From a checkpoint of a small transformer trained on Wikipedia.
Architecture: RMSNorm before each block, rotary positions, no biases in attention or MLP, untied embeddings, normalized queries and keys, some layers without attention, local attention windows, gated attention, exclusive self-attention, capped logits.
Training: a variant of Adam for these matrices, 99M tokens.
Each number is 500 + 40 x the weight over its row's rms, rounded and kept within 0 to 999. Layers, rows and columns count from 0. Numbers have three digits each. The size before them is the row's rms in percent of the matrix's.

# layer 11 MLP down (transposed), 512x128, rms 0.181, rows 197-303, columns 0-63
117:485458510543519523520529443548491471490463559492488528501522476502560426489555464564507475511526476559548489566549401479495482486514529535504536612493439587456448507507499494570497489497488482
117:499476592509503487540496526509476500527467580485470556497452491496508505542514522478560498591545531497550473532514506492488505495448544488530514464475511474529475509518476457471502432494486452
110:541520531438473490513440512492572535430484529522534421469515490509501534504490518494477515440554524568418698490516475431517516501533417455528472503475500473519486503523420511475552503507503505
099:502429454529435493442543522533505473516480545484537544527544484491551454470546523496568478529456438528495587535379476483508525479565542498464471547460450493530583469577514446582488502559514592
112:450445521490505495484522478517523522470486475568452507525482476487543422436521447486455556493515443517592397507569568509514509551453519490540510466514481529534537543509482570459500501559493527
108:514527466467513522510486518497487499485518580453430430461453487475516534394460440430520504511506504519468611561470493502564485530521488486524467485502509530536544473478494556493521499510481545
032:582481563486537517503500439548482541490560501495495404482446422494464538557519444507438438473503474491511529480425519468574524421533459388467513510523523460416552504507492436464486518505510512
112:495458477497523421523505492491510527364512553496499520563481479479516492554513468456483466550456513462466534510474510450525459477469516444515490474439504548496500481519384483492463528548475478
097:504529515521446566411493388487538482533503502444508572503476589449509548525504539519527490520526478523484582454482528453558463498409499495460576454501470474504496514464539510524478486490493481
041:498535464525551498486504554509454467486530558544461514512525536507499458508541543497525508467465563543480475494507441496514397521461576500490401505556401578504511528580585508510514475502509489
124:552435520419526544470426506487534499478561535437535457569492451579499522455467519495502507441567524526467497538448570525508458531478467555545471476484515552461513487496422486489574471513528541
124:511479485524515515499536449496509456528494525459552494502547510563504475490446456510530522436504535515468477403508500561470399432547559479481499594523512557514480535416517512542460541498477420
042:530545566456490508520471506456517451525520526527434496474396456511529529507468537456455451505494530521486557526542430452534513563456476470472453535554493491541505479509459516404503524519496499
029:476551500504522490513522513534586423483371467530508515461490617578528501513527525486481491471517454487519438481528468534518503526521496526507480410488460547556520493493548525497505528423518477
104:453525519441613495562496494513497480493553489455540479519508504492447514464499495533579564490487461500497455473465501539473541467509465423532459478531546489423490495524517528490428538439465493
079:503571586433545422542468442481538460465462477510464482452460446515525464505562500473447470547537487491566525544578527515520507513540468509529525567597516496456523508558559530527465561444479531
100:433523454486395457480519506496550516477457502460523528432525435490511485518520477485521428499500521528577530492524474517510500458464439447449469487508499489479560541497465495451461405540489502
108:470521455547479510577437526527490559481394505484546526544488505517475552469515522496477493457506480439548534489518502555478490457422593455441505460580491470554553511537445569479510496501482469
119:530480484424463530487510491475515546514587496529513457480466562511464519514475470518423517537492490482523564504564505456440488596551462469567472519493479478481499501489510558541562494503504476
036:570526492535443499521451531513477575512523551488414534427500484497489525513494521451482443504472517449450491502465456512488499558492513542518520494497511599597490472527437504505494503536487523
126:458495441478496495513518509490477459477498514459490534462551534499583605564478473515444532505497538447539476530507482446511530494480482549526465530469612533524589543546512516529566515495496490
101:464489497490484497469514555571540544565481544525526489544492533452494466504527529549463506471500449529529721519491513547536523575439532472444514450525485468499540534553512531547492519456413504
112:470537535538453500403451473589546510485468522436492527466523490426524555465467386479466461483476469515483530556454467480512531548411530511515557500470510583464474501446530535523441483497580448
100:542533496482518522528456510469503437460545535549513488493471492466520493388462504470525521462506522515499342519512574468473499497475447516433502493449474509489559514532459517454518499705463530
106:475480520463554511544546504506608471513540526483454453523539528441564516508506461513519569480512462509484648497528478547558467529483434489498455406481545491522596499431479509458448526517484592
119:502563466476501447419513496463435545467493427505513524576535534577500492502426498442574509532443479525490571501561435477570541532445472434458526469450487505487507510452454463491492411568552481
107:517527568458488512481476497465463531479499471513572487494516441471501517502531510501568528502483496448488562507503517459581432465427464510489504509459429469516544517490570524448545487576479490
105:435398441496491475530520576520522511476438534494495484467461427471459529528499502493536563477431497536488576563510462603551491544594489446488500513489554508491494486498505457500464590403464493
043:483373536438528539501523501500557501530431529535466501475567538501491524464517463568478495508538451489548505531533512593481504522394462501584507525488497507519427504493443521497490499512488484
101:518477592401511459602481468573523460462472494502419475509546531440487501454460469530502554504471474490526612529489561480488484509515492458586460519480509503484467566513512510494424453470524495
121:489477508497508487518491488523469513495500545484515478478462520489521559487454445477597517535493510441510601572516573503517500508552452495509464526527464497462482548435430475447503434598552439
126:498507473463475600538521504560527542478428513495429519489473568481531492568501467498574513496469517450541574533488448515527519491534572482469490461502602468485500471516558540471538489445465508
108:482513470507513478460464521480462435488515539471432550539467565459497475405515485548486477480480512472505531515486467549534472499524552493514429544518506501503503496551496548488347502475473513
086:510478560518487474519473502502501482529531512494498525409506534455494500554505485518549526438552541440543514512466564447508566402504534477552474564471584499449503505565514513420516454473507502
105:518524547493436526519499499530498522504542465582527527540454551515468523450477506500489434597500545551476539515522578466463468511467452518501519455550482462517512511534534437545447409399473506
036:491554545489464512483518509521471548512531561460472466497452493430570544474535457494440565409441503417463450443524493486473468521563527558502554521522562527504529567453513459505486545505515504
098:575545540456477496510440562451528450539508471540460526498490552605461515519509527454443422540487411519539465469469494407449442556481507458486530502546487477468457503560512542563500469549515489
108:531444473495553539422526511456501435501471496536479499505472532550467510542516486488479462533481476488520379478537490494488480536487532514509502484535527518567502435515520517519443493584483485
100:468511520404482483451519533450509546534525455410451527507482513479458420430575543506454468505487531420452497487449495519497431482515531463506509431512507524508469441416523464513459542544496466
104:416543496538485470496553484487510487543538532547411492509559481530541485447425559468504551426470542470485564491436545511413514551511416410470513510484503513503431473530490570509515481537464460
100:510515552439484456472495539501549491552497516508506506509461490475461507533505493547467482512538511486537641516482446529542510538551485486558452481507543497522464519529524475522485483513512526
111:491495521564515481537520527465536502517500503470522523484462450474490432456477486564480496497480436523486509509450496443502486583452477471502544447500475497515441445494412452514449502462532485
108:543515513496485413529498493505521534538552497485513483492454495531508464495538499507407489420478514447488514485549518512551487524485494507508519496501441402473418546487509452500591552470516546
036:418521529527407581513495495478441496494612498486552509440530495504462453506437582499507506521476502483531515510459482496518502511506526487470472502473521513509443595484519497474530384451527519
113:457519477476557544484534557519498490553504476535535508576505507443466499555540578542494499519477453534492445520445496521518516466419494473509515522507493513446492450548576468551461548484488505
121:552455500526479487490479481530497486480536507564521531537455504472480560492509523530462511441431507483528534548469480504463453488446508400453484448505570513496508503511461494475573459518523519
119:524542524494504460488468506497482480535483483581428544532492477471545509522510555474466452515497496504506600513496446495463498490472483510535497563503471473511479511514489556549520508540480539
142:478568473464508482494458494509539504521502514392438497519563511521512568522451491501441465477522507508511486563503556528500515554601485513444519522515521469478489560497556549550491546460500467
115:502526487499463456465502458506499542515495434474512443438486505508500493507491494475488507418490500453553496473473434542505453459539559496498482526516544443561589566543459523487536543528492549
039:543479432505456479499470516528464466516535473452481483629562576521527519488448482488517469550478475522470399554466505522401491560489520520516549459444455499510475536469480409573403539546531545
034:410457506517524475444477561527507551506479556540512475503582539496464497492518453440577510503535537455501497418519510443460449440513421523510515507457550507526463463526482501441498545530506539
110:561526501425483501499498532500526556511475502528539521525532510469502513392533497483528488475458506515457568435481464505486438490476503530536479528497577479492515455475501418488476469540596445
107:508527514530496514435516546517497492535480467534465492517461515524491466523497460484469488522499519467497447478473528473446501507506560534481399468472526446409455552534506509497379476429517470
093:592448546458525494547486428534533475415490544510499459455516433457561470506479493494483539480523473500480610482504447477562511528510474482522451508507519556507510516447474498466527495433482517
127:490544440475528485455523570522499503559521468431464496522517524467467444506427550523512590506484498577447507566467457520458467451462523548516555455481468527482477573483530551476430452535498494
111:418457454565588527486493568462465610527537472458529557488426531490457549476500522558454520502473470561558597498565530503548498481501499514488479433500500471470513529533462503480479522505535479
107:577475470482483533632456466537470453509501529496467461535571415529450560412492517502505482476444522483471501526483470551483535549520486491496529472565518516538483530482497452501370500442537535
108:521519611475504477622469435540557504505468546494463482475571535486565538489502469510496542525476548504500546512486354487501498530504487454473469545496463487521552553462449510468570534562519516
109:487485502443449507572506502497616492520485467519493582496541529475492492524506437513505525434478488553556508493487514499481544548503465517501466521481473489545588574544497535515496549499488440
035:423430452532511571494491529481456517507473537503468468576519578453532492438477470510454543481530531546534426544554480537564505436465508524496456552496523525518456455496454612464537496524500454
102:502494463590451468496444518500549470556510483521562530534464528494433393574494534512518488495436495525421504528440467515507490483517519474494558536464518556496464418549557481537478448495482534
120:458593515498517567482498484537493507394543489493563480418514534447503548474478476553490506517547473560471582464478524530495530568537493500511454483528515521550467502533463460583494477495485478
115:493561447505514368489511502550475544491541494550487510519519535509524509444519567484427590486510461485558498515507580473454518520493535552556466473460503464465439518442480493569509503564427467
105:545547513502548516461565441411472478560545464574552555449535499566455493539495502520583503467472540512520520416544443532474539471534511550498543436539510499556498561547521509492555436538523539
037:454526483522493431508556546420515469541415508513506534466546471538465546470551488440534475518523501495494495487536487511373458439476562538462575510527495419512484491489509481535458429464492477
029:437493491448528506508466489601485547437519514522511450479487468551536544497449582476457526536439534482508501558497512469495540581496454489464514468455423476510445477514475551519512527494461549
115:490419524540534509426597494461542498515489485518572525537526492483573485470526488517506465431568508487517486444479482458519473536550554450468523559499438528554496466492471534494455456443496528
138:531514504466505492515492498609510537485458484480439544468543453495580462493469520444483546571568479392517579517521477462505474522508504495495507500507473532465534583507463467456449490476524529
108:552406547507478493542493482474452502497462514506434543497485546554489482499521569512521509543505494482516503531524541495509524513465541543509517519490562523571539512474544488424381547496526510
097:484567538483522518446529484493479497494470457517482524507455564506554507621576483428479511580506502428517520524522369493488437548536495458517471522505496515510493449470519531476537503584525531
121:384454473551492539526448532531537526423479516503497519482463529542511493472515489539447460625508489465526544501437562477505511478497505564462492496408526492426548478502526485459407511473466463
031:493426511466495457485544496477476495472471537405540467551513494505455536499489538423514510480600510526414394542443511533534560561454497536522526501469501484502532491471515500516451466503550474
124:424493479450513486498472526522448526542510481487509511530528513507454540446526486522485544491554478464504564458529618505519450501544489482503476451521576545383468528459483541559410561493510486
100:477530540459500459528557477554515585480507501473431524517500523487574473561470453483593560521521505466518555481450533491558507506524518446467519524534458441497550428453545576489529483514505528
030:505477492469509409568517448493506530513443445420460554496524459495425443508509514519465491532524515569486447486473509529511515543529479506618498512504465432528546531502501487501444416439516506
132:502528507521494492456505534503523468495497521493567396551521412517492480524496533549509473479508466496538592501534468505468505554413538482390502423535521559466508486496512510518501539507498506
125:552521492436482477489496499496508479427437496531523571530470514536523445516537545445550546501403473492418492466555449473530488455525458525491410500533518500453577544534589498473506448542450471
032:529465540489474546500504516516444419545512486475478454456443510505508432473435485495442571514461520445577465523463475493487539551527522441512510505461478467466477602488480524460492461496577504
110:500541574522524441504476469575490519483498476481502494496468551495541497411473462503462530552511503448513517567420518516471512516485474514489539500505517592510551548483503535535375511553456532
102:546463535485506469493496464531483487484511544551448473493483459427525524608517466491521495465471465488464542540558454510471471484442473433520527506485465550562558519507491515443359464596475515
113:528509517437553437559434488471491503505522507432353499553530478506447534563528568518522473591592475495518469525490537511507538522486478513507553463426561477491457507448536572467423520505577567
041:500519490507541493447511509470496480466508489502462532417534528513498450516504566504507479496503502512491396488455478490464446548464509531459509462494491445511606530532547513482480499486479541
108:495473589493476535528532484527431399444484486476513483464471512513522542471475560498534505516491481502457481523462450519461567522447503496492508476530489488533511510548460496573539602608513546
123:460524508464434511511463470550537488470495571496484465500501532508508509505544430483499467436504582477555535543454516500503527563494484537505446456521547536548497491439524563445457471575424460
096:562440574403547437553495488517486495524540481458495469513496480471482578502520488487511446476526468532544516485460449480526497562479462472524557497513461456538455487482467468493480483508550510
107:571582475494527477461509506455425535516517478442581534518548521468533523496459477524545489451523495449468479430520517517484577531472512489527518397517457511510510490513509526492398508483553514
131:552561479495545488523521486523516454526547438383432478506507575525547514493494552491541523530520446478472475514517595473489575507481522522482513418418518548475585498467532504492458491436503515
038:518518507488446526443502442534527452498526477456568463423544511514452417453510522571483499483554543523568559494549590498497511452522518559445491527486538538438481490511527540433526453405548440
112:521499479556440413511518479539490546492527481471502513527539507482523453511449496473537529532461443491527511476468517524501459553442565519537537558564440509474496546431468479511508462482521494
113:507531496486531447517498490514520474496511549522442475543545548467478502430568546576429516533475458552534433513474390521536471442533532510536476501549541519462430572516481478463394522525436462
106:533534428544545488417536404499614545505487469526449528506494481466470562473504454500415471478512438515499543562531471523468508496486565490530468479455508509520506399451487463490514535566488508
125:482535506562455486484532510456512606425477551421443497467492488453527459550480516520504521473477486517461532474460522547502510474469432519468460450455473535449535461504453529514397456425500523
039:527541524484468474487480551498527494514503529509499549544440501576435482517523477479489535615558591438487394515436496510469531505493480518540461522530485464471484526552382494492422506575482449
123:471428484498542537538494468461542505457526539526473399538510469464587442518496484503507530512504523461520563508481534460473443499479519488412513463478502544589484470509534473468487448498539511
102:453507424537521468508553524475505638478581501504471514548530517470502501526531464498529473475478499539505523552455499441505523489537495407512392540481480489552530511487521515517472494497511490
048:506499508445448480546514442550449445504590538456475468458473497469526441592522480451555529524548490437495527540433491483463481520520498554528485482386523507449466478469483453441516508492483566
059:426502466417505523491472498529532493515541511457509546515505511511429493501405451501481562570513533497553522520475483516611513507527492488526437491513543512507442454467450516505538535528466488
113:483571555439487518533537477470439438522482471564551455506471531527536454496499534497494518571557449470530495490512503545487544463549466522531465554491529536488517528458428548520506494577431513
107:483517474471531454529498526490545453523460542460531505494430413495534518503465477555527498474497519484521371519536502498473518479538466516520549506523554519596486470517553468488532496497537511
033:445499544536531515501493578491514501540516488481493501501475520458532507505557503517420489497459491475527472461475556566480495470470480495582567615571493572447480498520582526494441473465360465
040:496443504493542490523450526545504533456482573487527478506504528520517490549491543498519462490556508558492491545509434513426503510458557542567497597500497512493483471513439421520523488572470501
042:449561476463535452489513533483498456554465523498493512466526556485488484488502425560509505415437493560515478512477530463530490474547499492512492597581529519499501467603515528563556564423437605
107:521415463459492438555462467544410508556569544551470554428479469524508532501447483556524464482549495518560491495433470521473543488440501522523466520491504504492505487478546458391621465487507562
131:540517502414489496470475448460487513504490495519521522564464466502461460468498544474480511485545624499517543499569583460419488514495561462544457418506491523477490497521560453487467460544480497
108:515527532492471472465573486484505585522498495487433502455452439532452516486481478561451420516458496522541588546336518491437533423459558469491500492486467505514557501516545467476464545473452532
108:469531443525444571515475528541540471556456412551448480452525477462489476480490490440472499475452517469515516474516515492511491534522497464424460503510503539509491517522487475486531529466457567
106:591521550540540501489486423531532468497470575533497462482478524467549471485446567420514487484526517506514514579499494482460519484441519522496517501446434533523563549553455480535530549544508492
# layer 11 MLP up, 512x128, rms 0.192, rows 198-304, columns 0-63
121:500597512559448472461473440467460471474570518528488507504433547520424497509502479457493425556462508436540554516536504509510467521561558598465541597511441510472462512496488472524507543474494471
100:475517529516488513480520509497562486506465501473523554512523548451555480629502487538516503566498458476514549530478475458498470442574504499563478489542456451449523473533503525494498472492533472
095:514516579485530464497458500463533567520528462586560503473467529482564538527496540523482477431546508468545514495540580442527485482479507501536442419514498512454541503420469603449515456461505513
120:452506528525433521466529538469487470535455486492505530505540539400453497515588523499448499541478555505464508536496576497533481539596552527523470504591523529457477516510481559531494482432532539
104:505533487535472409475476512422456525509458503584437476509445541522495476551437480485490504560454462461595521493532487596550477495546531466525483502522481467533481544457503556489518528547505457
038:461527490538509470490492454486523499497491485531521468494491524495425480560524504474486473494494432555600553497593586542503559516545487492522491557543462520424552517512532519471550574477501499
110:464493507536579468540520514431527486426540525506487488519478495488557488545511459520437493534528545508531539534485516452449507469465559591475477432542534505365529500505513522457458498481505515
097:486574482514462449462470500470460483481490497496485509452518489540469545487494562387445527511505463458558547514577542520593506533502446573473488564485543451526488558530553535468497436505492481
050:463546470518516493510509512490493510513528491561479486548482543498488467540504615457461445480477484476549550500566545538517506497569505525513531476533474523494510470504538509502508511453478466
117:446567521478426448468473508416462522521497454483467524510560430495477526523495522430513471557465559504518531491538510554496504572548472534452505530493465466436470482513611496542539504498540534
126:508496482533492467454518549544541495486504452534531564433434499487541508514549530458462459505492514496522563450533510489584449475599561454493541443463486470412544450452507505475543490474477453
042:521549481505496463474523466419457464485469492531500524487449538522494439548491552461516443501417467493536631494584607530507523535538536481461504518548465582489520505510521468505529520488482517
032:511552476589476489503466521435496443552495468524552517537477431553455453547467516501488515502453525516593497541557553571488529484481540508498481520574464589493492505537542504505498513447471519
104:480513439497440477513510537433550529576457531540577576546521532456494444564528542465479489486453492503535490496469479507488477522493607542489539474549540473506471475533541481479577554480493540
070:516491589559567556501508473514536528521555537507477499499527546463480546521466511510549527530497490442488534505440433446478516515430504487525508496444479487578504553489422480516400488573481480
110:458542474460498439476491529519479441554476490468478531511469479513440487506513545532475519479496563551507536508496515549529575568572470557497554495501484478390452557548555488482485509486496532
110:457494527572506472535456481523495459391530454490442493461453484582481468510485466441468548455453431478498536534560609564385550551522491540506509485438480507488566481499491502511516499490456528
119:465503506544550590532511519522440453573449495488506559544534504443425528546482543496594528565482520487535555460479509444470479532518479405469514549524502442517459506551558482472474528478504498
035:555537438528508408532514459471491524473511458547507484556454525543486478582475545482469458456477487570540591517531577518442552484499501482498496495553447551426524484555544517497547580479505499
126:464452468569575453494488480464444507491490530520452598529559501517462483530563437431489546509467566460503587510538563544444552528523544454479479540469472489491450500497569482508508467464498425
092:491519493553545484537455522552424477501539459546502460445462454522452502501536471421401501505502543431518512498579475579502467517591527516473474479472523506461549519437510515422508452539597486
112:475545548502484508531563525498541480450500480488576587515521569477538465553580549490517563516499537557494516508526500471567490563489529509469429454499421536509499459485481538599505452518514564
091:486506559447468418435562468493496556518513436511489608505421501516493468484524493489460488580513558489468494498537542515519463504516486438524509447566511482502457483480477452545527501557495474
111:504494436588492483517500547483507454547463469498551556491462532560497399590597548482521516450535515540570510521527466504503532441495567505486491460546521510460533477488495513508527525482436481
116:541471515535505463470471485457486470490549396486455537543509509468488521533558482528439471508539557559490541523423546563515447526558573491527408495523540485482468424478554498517476525496462524
105:431521462482515487537587567530492528560412514501521483522437521510481538534501474484484437558456573467498559452523484523489502461464506449489494476553496495495496483434482541470491493491495531
102:435527491497467551479491513465512349531567520445471453541471463554504483564579443517481458463506507500512492528530479473537526472553558535462562587508558489474440456458445563510555534525532468
039:522506493513504504542514455484515492539469489453523502488547434533441475532498525480460471485448491502553582549524539530512553501561533542497493515555462529485475475505566500506505562467459501
098:495557371529426503514564461475409524472579494529610465467423452541528476488515495486505441436484496540520500528528486514507493450520506459459477476527432485529486435500482457483583530564535486
116:442475494516520414460548506473469498426486493493501523537519465535456453542534505444521506497447512487503488527517540524440557541570592471478495497502516556507547481535511483437447503425496441
137:481475428539553531500573526555483497563572521505613497513493446412538504548514534481492514465462485494529520558542484526491592513493536531569510494498469538556559469459505443464545591511541493
114:495489441479530441481503492527496437496459532478544490586535488577463452492497493474497409489445477528528507515570520586563559399522523519563517494516448479508417507538499506495553502452503490
092:465506497576464492466486477492505490466440561501498442519567520496448495483457549478545542458460522486512577537494483557510518542442479509457559572577505498487487504491550506492480497464451526
110:503480448512544515569485517554485477560532534483543588517505470549473488498553530510426508519533479448523509492556479528443510557520503586482499536532462510500597436482474575514477561464533389
046:494566447520496484490523501486511445491478443530508445510513510547476467591506551487455436497475480517556627493521582526500506517480520482510487529510446566428519470518499523506582488492478482
105:520515523508548546435521422531445492509572521530575480462488549467503491487530499529483497594531567495501539536532478589517516555543489598557459495475479532532524547492519440442544550487496509
102:452447567470504423443425567548471522454571491504591533523492521525541494576528475485501506470508496553467518465542528479522479467506517531483479498487453467525519555558550438471582544416506561
098:495553510487492535628457450578440454484505514462491460546556510488440479493476552508484438431489478583524524478535555503460537422458500469474541455500504467514556585464443450496504478430495491
099:516467449580509521546521481479447494538502528545512569406514422533513490467492442489543517493551512490536515500515522514489479560514548498514459536518567529502495484510546536497440521532474465
100:458508488501483543493504516558519506518525491524555470577449518453489473516510553516485531498459481536500523466530513508529464467467537473518503467609458584509542542538477456555579591520504435
112:442524535470525441509529483510540519522537456513470457559471510448449524535503504513479497508496525578493543461480516500469500534499478487481570504513502470506511446492567554510475552461559474
115:429473483531476456465510489492546530515404470450556591484521465519497503518625500469576443474488438514484606525530515459427481516440588462533477534528511493477499481515449545515513614442480530
035:514542474544483455515499508476507455534501484500516581510455494498478473545541503516520444506500460498552536550605529505500534488477492525394535537516455570487515511527515507481538569444482464
106:523474510484523504436459496502497500470506509541522465470497560500437469530579511542493512545409461493487523490495544553493420485573452404420501496508520588507473437457586446502489506482518461
117:430525500473532486530420489451486479425476533488485513545578501539552543542515487436521579392534449489515570499533597513474503461451501562509488556503423489520575507508542561519495525481514486
124:560539462520480463505498443504490530493593475582543486515525474491551507489546500481448474486496534476516552541570544519589485497528486528539540523554527513469528498475513521460595590418437505
128:501473491502581507465577484498451501567502488517493531534493482445461479529552529491462536425479521471469568454485530499518520518564533479465443422551461503511489439456578456479532502427518447
114:511435503558508503469460547500555483477493462491468532500488501512485446501519514431496568499436501553486621545463526534566479542439511487484487491527521485470497404508490533489491538448515479
047:467506468501443500503501570486549521482544513579547483510487528485490467557521523533420449442460525522496604504567493505507482499489472514532523474530514519425527522514501497493531539419457493
036:496518457545528437530505460480468477539509485558568497531458516559477460594544550471466459463460491552546602510538569493497537499553566511516516505474458548445530533537524512540576488487530471
110:499485514496445505540526438538455483551499571454554424468523583552454476481497565516489434505520460586499537561580494477569621446504538548435496521498531499470495545417486500571503479526524452
111:478482553547512511572494484519508514471487500448533605470557564499514478478491502514492470516477371502511502488501587532553495468513535518531552459540498556524520477439507538459470483494544525
097:428506515511531512481522526454464440563507463470528520539477525507454447532537504546520478475467432497518501474499462499521464490488585510523490496524503452469489499581490520482508571503470567
120:503538484562436505535505507425445500499530501498397553475476450495530516503539482544497492532469528481504611512563560541482575496436509537518532575545474524496526518560474485479541455494443553
111:562527526501473521537479466494566463445558489485509490496460484489513442497454554497526464482468425477458555539503563531488495467454530463512547488560411446513555465543529411536503531519406537
092:533536443499453462407516427417515458505444465561549508538468482528480480501511493472521492475498495471489517516489526520535427493527456505475504496514458513444526448530507540477477470371531447
112:528452580539505524502544452474465366516525492542535507545475536487467450583573516570531443527456469553537505534480472509498542478469616490554563470544519478462491508498499516541534501514431528
109:534439488528518500530523474509458505536438484545549566609443488417409420560538489547489474538505505481518549496530502475462548559492570466497481419452526466448504469475535530481482526494526469
039:477522497506472434483512450540507464462492468542538509502462518526469484579508548462452428502479500518580524519505582518502523493474506559489534513495518511461489484562530524490517509434502439
101:506529485473483575497501514491489544527478432513501529470455533476465461568578497475458433528519506504614493514457533492511473426549523496508483460570505475472539541423486483481506476514545512
122:434516477488543484505510464494483514490515508528517506487530514438498531505457502479507488497507408558521508502488540448539556522525462507524481466510511555496437524555506500572543500421471549
113:548585529546485472503588527465470536446473490513475505538512528540541556504524496483518529410514538515501543475518502503505485477536449531452505544563465442467492447600547531539502470545455409
107:527456435513473520435510452524487529514443510557561465561427498481440580501460495552478539487414568549583535531536519520507472458531495461537469510464526468470476470563502439506477442467463583
039:534567472482459476481507473476473454520446481516492562498441532528488448552488557437483492507473519576572567537541563504471491486476514529532526496502460510438523474512574512505531526447493481
041:496521479562488491532522478476488468521521483483572527506528533497439469588551588508479461482430506555549589563514574520501469487515553571488562533548502489484473505493524467531500493464513528
133:503559507507433491413456472451523483504537499534488447522485453445484530617473575559523484404425509467465591534498500527511478455527575505478601520537464451503472529528490469496519527492526475
126:490472549478493492481445478537440492471438505570458482553509497537542461513612533428456480446448524509538528508570570554568496535539485548425451547514515509542488444546466547530525528455442437
103:510528512517471477456451504436504472455417519487537485601534537500435484543535523450505498529477520576528488499502538538499559519547543494540475425513513549464496500476507448524479455450496502
092:526564432536485466491478481479546549443446493509509526494537505520520518510483578536520460495442478534525493570530490520519556529504535509435554561475505475510582481523479517562565533506527442
130:465539480528533587540512534525485499461497450508468470523557514527545501509593491473483452491503534516546537514606535508432506545529485556533515491443551478427500501491528520466523514428438478
037:491556500516491476496487550498503477514487436538512519496482500521488468526530523503471506469485524568613627486516582563453497490529545494448494524566481501447526499478552463535540534442497503
121:510591457537479507540538478461569456501569500482443474455528454454513502540452521528439476511402565536499517570518521473446510517545478530488556588544466459489522509502477469533483486523421469
100:467466440484535546500534535549497562440540545517583465488494527419519448555485462420471536463433483505530516532570492500492548552508545552473483455521492506540526418454475449501530510448494484
031:562522425538518483488533486464498460490495442534616550520512498525486466528524489486479444486445553541533543535521567560510548486541548560478538519531457527465534495506534534494510529399475477
126:513518505510523576581465523446475467536442444512501425475442501491458517550531523436440570439507547504586558512505594542556475516544496541575457455549497429483488512513537482466498517443535507
124:578534561491497482500501484468561548487420519503466509436495495512486443507510543467494488513523531472513570508490597597532518467480501523450445586549496449508462520515524455497530534489520420
040:507549500574529515516537491498501452507440482509501523485507512532467438604518507463468523485469520501516609514540515488526557487547500495512530475486485527462517489529534513467503569464497526
102:383566521483590470540513557511533496551474429459507515556523528496457456500501497534486517502498465471512521461515596498484464432536510549525496495585500472477485515511523500531460538485505548
101:482480486511562485470495518467471508453516493566536516547492524539409460506602479499556463604486491538491495501506505589468478555615603463529478458544496543475440535543536417486453480418480494
103:480515533511479536453532491507453526490526466487457447460438519436513472582520567544496476503480549485511555477453558505480505541459492502517518473507519516493550563463453537466507476461528478
033:513552405534498416553533495490471464505497496490532500513469515507524506562502561447515514481427513499531572495521545516522511497547514509475504478540477532447517484496536545489592591472529521
111:462484515534502518468559487501468465456464493511546523474484487488486531566549515478489526484527494531536500542584500497479536490545587521534480439489568573502524472455456532510551497518446491
128:491490503609522519549421487547521472520486536515502492539544466485522511489544451536497392535449467514508573471542561470485476553508515549491572563523525460475487516488486506494532456486447490
088:501516530534531471440508506429572485467501522485565517467528576519502406500569576500455484518518471445507502486474537612509497469558489508471490497512457513444537479457581499484482484448535523
118:555487475559506502501513576465461499574555436517479448569492479521558489548500489470471575531449470481451532513556491542582437432541436503532477560484425566478430494514463523490518482497500447
123:492550470512528469466587430524501595519459479577482517517493456458450518585563497479520471517453551448549536491442530457457527581517539447474519484493436527457519477517528526552488512460472453
035:470502510554508453504496519431528488516451476572545532498519510487518392613513543498526479479441480562524594506528528521500526514547579481494507538498486561471510459496571498499489507491508450
115:467494491487540548519441499424532480492446486544510506543540532527502530536480512487536530553506460520459577504483537470539496537467522488457542586563537523481528593503494581495532522542518455
118:521549491516499492506478458431502493543481458513459533477511536454464507513477571506497458578434451564469503502512523564531468513523643442511612578573463471501468550535515481525489526513509503
107:523448495488508518531492503502487528488568501511499488480431507443483497479506476478497528490422538529521528512552561487525432482496506452598432546526519439491582414587504453471512509460512504
123:499463481543510504528497453455499410489500467492492572516569514509509485560472459511490450525436465510518509564500574550533506496517517513573498492540538485480471431479480524529485542418405424
040:531483516569499489560505432484482508497475486528488531562447459556449465568499513485468518487474480513540573536569542514480541487515544549465561448526512524468480487489556529538511526500478522
117:499527459520533470493475501508526502420503517454457487531493540560473494513526436542491525545516557521457536516556643478473608502518516540431528530433451538521475535496530478464549493458433492
105:597553590505495485571501449447528416541471483457478473449455508508492533529439480429478425549479533482475533576434604486555465521491464452560540512506433500466479477496517498553480519426460450
047:496515485585488476500526539501520514505446461503508550503486502489474482550527534507505473451468434499613614528532571545501561493485525482451571522527464490473503477496501509550516503414500545
061:509546473544450417461510511466499488527491449522508497551459502523480435575547544500493464517461462504535597518542526525466540541526568480506575486601492512444512446489611453522557483451489519
110:513504542511500524510560575476559525517468487533464572488474457523476471596496472494503505472524483443461531574481485475504440467492553436461549504547453492522415459571550497503547520430522441
100:416528467526438527485499502439464484522521536486497534498501466463537532557561505459485515502484385470570532464509494489531551455449560505513522479489515441479424500487485575502489519506534504
038:556512429528479465500518508499486440493516420511520502555513500513513480546522510482504473520496511520595562554543577524502600479525520549411509511506494553491513490443550472503502539437498497
040:498528512539470460465486516459469471522505455465459484484493510511496454551538502495476469484493487537571583442541511555475502498548589494506514498574507556426526489510517463497493505438507481
046:463549484518435552538519500448442550440525486527537507472420481588505483542493509532483440458427511564537617581504529510523487443520510496446559494528451497436567470467558504465479536491504498
098:470537538519489530427462501485476542496521539530495453463496561553504502498495465522414503483441532496547492541572507493515530437519490558528548511526568452495547490521533498574524509525467474
129:549529463478503480511488544494448448507472479463570530535491529562477397504494577462410517494490526520606549488520509518542551589555544517540498538552498526491494515487585484444511529503522510
108:460526496491522524451466461430489506523495477551499568435559455534564552517616497485461458481529521529544523519593565477501455441506549592514472535501509518492529497453503587477503523481526567
117:457475518533543494393515437498547518525534445495457535496506478471465478570522471427518524543528459532502590566518535450487495545458508480528498486534527457433460504485574518463520496503466496
104:443480464481580441421516506560427460476523421502491512550482525540443463489509464501467533552514496514497533442572532482461492466532442468563489526480518494435477574503531470506505516507482519
123:485543588527466508488455520494513505527476510513623542446509459469540566514497545539455516557517511485527522517540539489448464488600508504501508487505517492417541477474470532513551545487468509